From a checkpoint of a small transformer trained on Wikipedia.
Size: 20 layers, 2 heads of 96, MLP 768 GELU.
Training: a variant of Adam for these matrices, 165M tokens, 5021 steps.
Each number is 128 + 32 x the weight over its row's rms, rounded and kept within 0 to 255. Layers, rows and columns count from 0. Numbers have three digits each. The size before them is the row's rms in percent of the matrix's.

# layer 12 MLP down, 192x768, rms 0.038, rows 0-28, columns 576-671
103:096129120103128105125107173083177096138060120099127170118156128137118138129138120120130121130124182119162131155193119130184107116104119156129150198133155127125131136131104127116161124152079159115129151121137035122112122122145122083134143109158156056097155129131092173130123142126127178139
095:106137127130129112098166132085110189108144113171131073157088119129090152151151127131131148134118126133114111128092131123163114154090127126154140177137203050133140165216079164123071133038116110091129173116119068151148158109130111109127089116060140088093215125122130133128047101132132171143
099:096108136168147160127100139195133113161042090119125172155103169161140102133096146129162073126161135143137123126094153127120153081100136124131136118129167077129140160056107159117096125178109105154130093118080187140143094143133142118216105114132139149105161138135159100126119054125127072118
102:155138126104171133144182100147159093142115157132131092170093131071123143162156162121121137132091096137098116193130132129149166143131137089144124060136112141126072024076115137135138126116179143077123133133121132102118137125092208130175093131194144124126099133136070148135150156110130048126
095:130126131129101132110107110130176097111115158161129130076161107113087160136141118121135158130147116093180110172132134129111103123130136120123145158118113116127149083113161089111137125105071164133129160119104118143135151129119130050128112138176109097124166108131054148129096230113129162220
097:108108123134120181122167133086134141079138131092132075098226190123163164083112144125144055130117120100135110104132135131099089097164126112160114140113089145129175119134151107107096128149115093090123089121072140127116100105110193111073078129140147139152131070126152131123134046123126100116
098:098125125091102114164170139197115225092076093094127207154113123115121196099126103129132102124146122109169132140141119130140138115134122158067110134109118117127078134238133158136087125131104173101127109124148073112165168087142142099067134116152090111074090178124094087126115115131128096169
093:098153118096145157175103169128117204194142041091134164180032144177180135087181154123119132129144148116115140131116125130132089154143130154172140107114195111129108124110149142127121126130169131111126162143090095106120091148136096175140103127108135184076159141122159123130131106122128159167
104:136110129135118149074073133128122122082113066136127082148095151128133161151151126126108125131155062102159143073070137134122030132241144054100134150127147110128109108186143117126228139194115122128129090124108104162137169136048092149162137157089065109097139139134102142131119120131127104146
103:129136125135123130097169172178161146184139111180128157090182064110065094077132136126130111130111171142096148084128141129124157138132136104081177128131081101129093143162152114109166125115130155110126190107168105057049103126146118092114135148113146162134092149132116122131146146131130097134
105:185117128092160105121110100153149124161070146113130151151166080060070101122173162125125147127167140096072155165159123130108106112158116118147125084108207139126185166081123185142129128176098157176127153142193105156102183150120132178152103156172149145136116155129120156130103126131129098192
087:117122131107138141059050118126066131069184212138130218186079098142153149115203125122112057126150102174084112113125126132151136093193121110154100138127155135125157072144131155117160112136069086127125138119144059140117153120091071144134160123108126128103136134127149142125079131118125127103
102:139136130067118140121146117153108143137129187148123160105041180116130172149147110126081122126122188141129129136127165124089165203140110079122131147114139114126171128187132161067153129113107200138128111099183115127135110138120133146125134145153084148139149148118084099129115179122129103211
097:172134124116143197144033117106143136151105077200133204185180132118093088096070158125113152126078148113156129121102121129120074107138147154142120112130163091129150157158075137128086117190112144155125090128132175079037105113080112125123072119114128097162093117124131140125154207130130128133
103:181122129060141105109102104155132050164159097102127152136113138125164117098082123132145101124079160142117148135132123128148159081111117122170092119142093129125117150108101112134106129104160105155129090122131164114090145128145115099201122139090133108083103132126107151128154097134129035073
097:093122115184126100148091068129120205139089082143122112100159142129153116078089125129131082129127117154115120129145167124160154094172118149130164145124178137129128179108118115120060126229186101148129096091169152106119105128141120161227114090107125151080099120123185139123123135128128179033
092:122117131196112126174108124134159133091065231125128086194151121082120101144131088125130079128144117090124139146188107129190090075102119128094065030138130132122104147133146122115137134082052066192123125113181131078140116111139137140065130128149195122118188174135080131134141118119126103087
102:117128132177118137140127129094055125119120081153125137082117137151155077139139061123134111129146153194169119109131114126137168114159133119137132053130091076122095150140067063149086121117119126088133162117090142106152134118187157197176141107086105108094125182127108109131148139117130131086
097:157118139121089115161186129119073070201161143069132149112202167177111097111079150133141147125086162155164143191167109128105218158105138171161117109103103187129185158086190177115124122142132208153130143126103210111184105147083125105145162140114104123116118137128075125131136096134125132123
100:090126129134076122146129132158133164146123144092127076116097192139119118144107086131118131126154097200114143121150135128128192134193133175092173172137100132132090138183092120150194131182127132075135175131111104138173074121099170097106114147110116117201136094122176102121153147133127140090
102:132106120119148137137146225083128111123199136200125187094149161138149136117052132131120106127096079138144142148124119128042126111079118207149116165147137161124171211065206124129104143152126147088130224148135162134160063122072148135124129144094130176122162111132107147134141105133129155115
093:030126139077106144169164120164176154109169197089128077114119140208208123127142155125112121131033165092125122103133143128130112149184130147116151137128098118128079133229158052098167129133059125095125151112143123067118099155080117146078125119120120178111074038128170112127062141120127084137
091:089124130101111149117072159121150113156131118133126148173064119147107000104194142137146102127076120146093133121136090130099081121122135084133037101130166118129050137157165113126194128156083153121130121122164145049114096121141103134154116138151092063111161122124102144125127108136126205162
091:162134117091110120153137161200123142106087043191135206031154086119077125103190099135141159123187134146100117107164143129167119138251125142177099150137152122129130134106095093135142125094119185151125083115091176162126116118157127119127111134099069176109075094132117135128098103134129140156
102:129143124113169115148160173113184090133120139075135116119198124154136112195139092130126126128115185129058141123088145128242151075161123171059091115135221115134068119077164110126108128174075146129131064123192157157127123138134133150166120140090099080113188104125137122129136093132127108119
100:123144134163137129127154152097126085121146121085128104021128096134114115097136125128118114128171132146112124169151114128160159143143117150101141012129106175127169197124126113153148137098177116129127108134080137130118087142099157101164191139163170085086171168137124097129112185130125144111
101:084134125141093118129089165182155140122073086164127135119155083145157119102191070120134177130158124087115128123144156127050176148111121127170124090119143138128182186120108156100179129108125122178121100140114207122123085133120112044069104123057111136241097129130152121126186143114129166164
101:147125134171139094133137145090131091138109058095123230104162074084156179132119132125135141130126110171087117110158135129170161158068141092201106176123107107125095134154074128120095134190087088108125155134113158133148165136185132188153128144158162191169112180137133152128115060123126100107
095:126146124107112170106150129124119166180115182084126069114141130239191151120135176125142158132160118108131129061097127128084193169088137051214142154139085143128093158101149180103060121124082130148127126128132155167164098129091121154085171123153095102107148181128141132123157091120130139148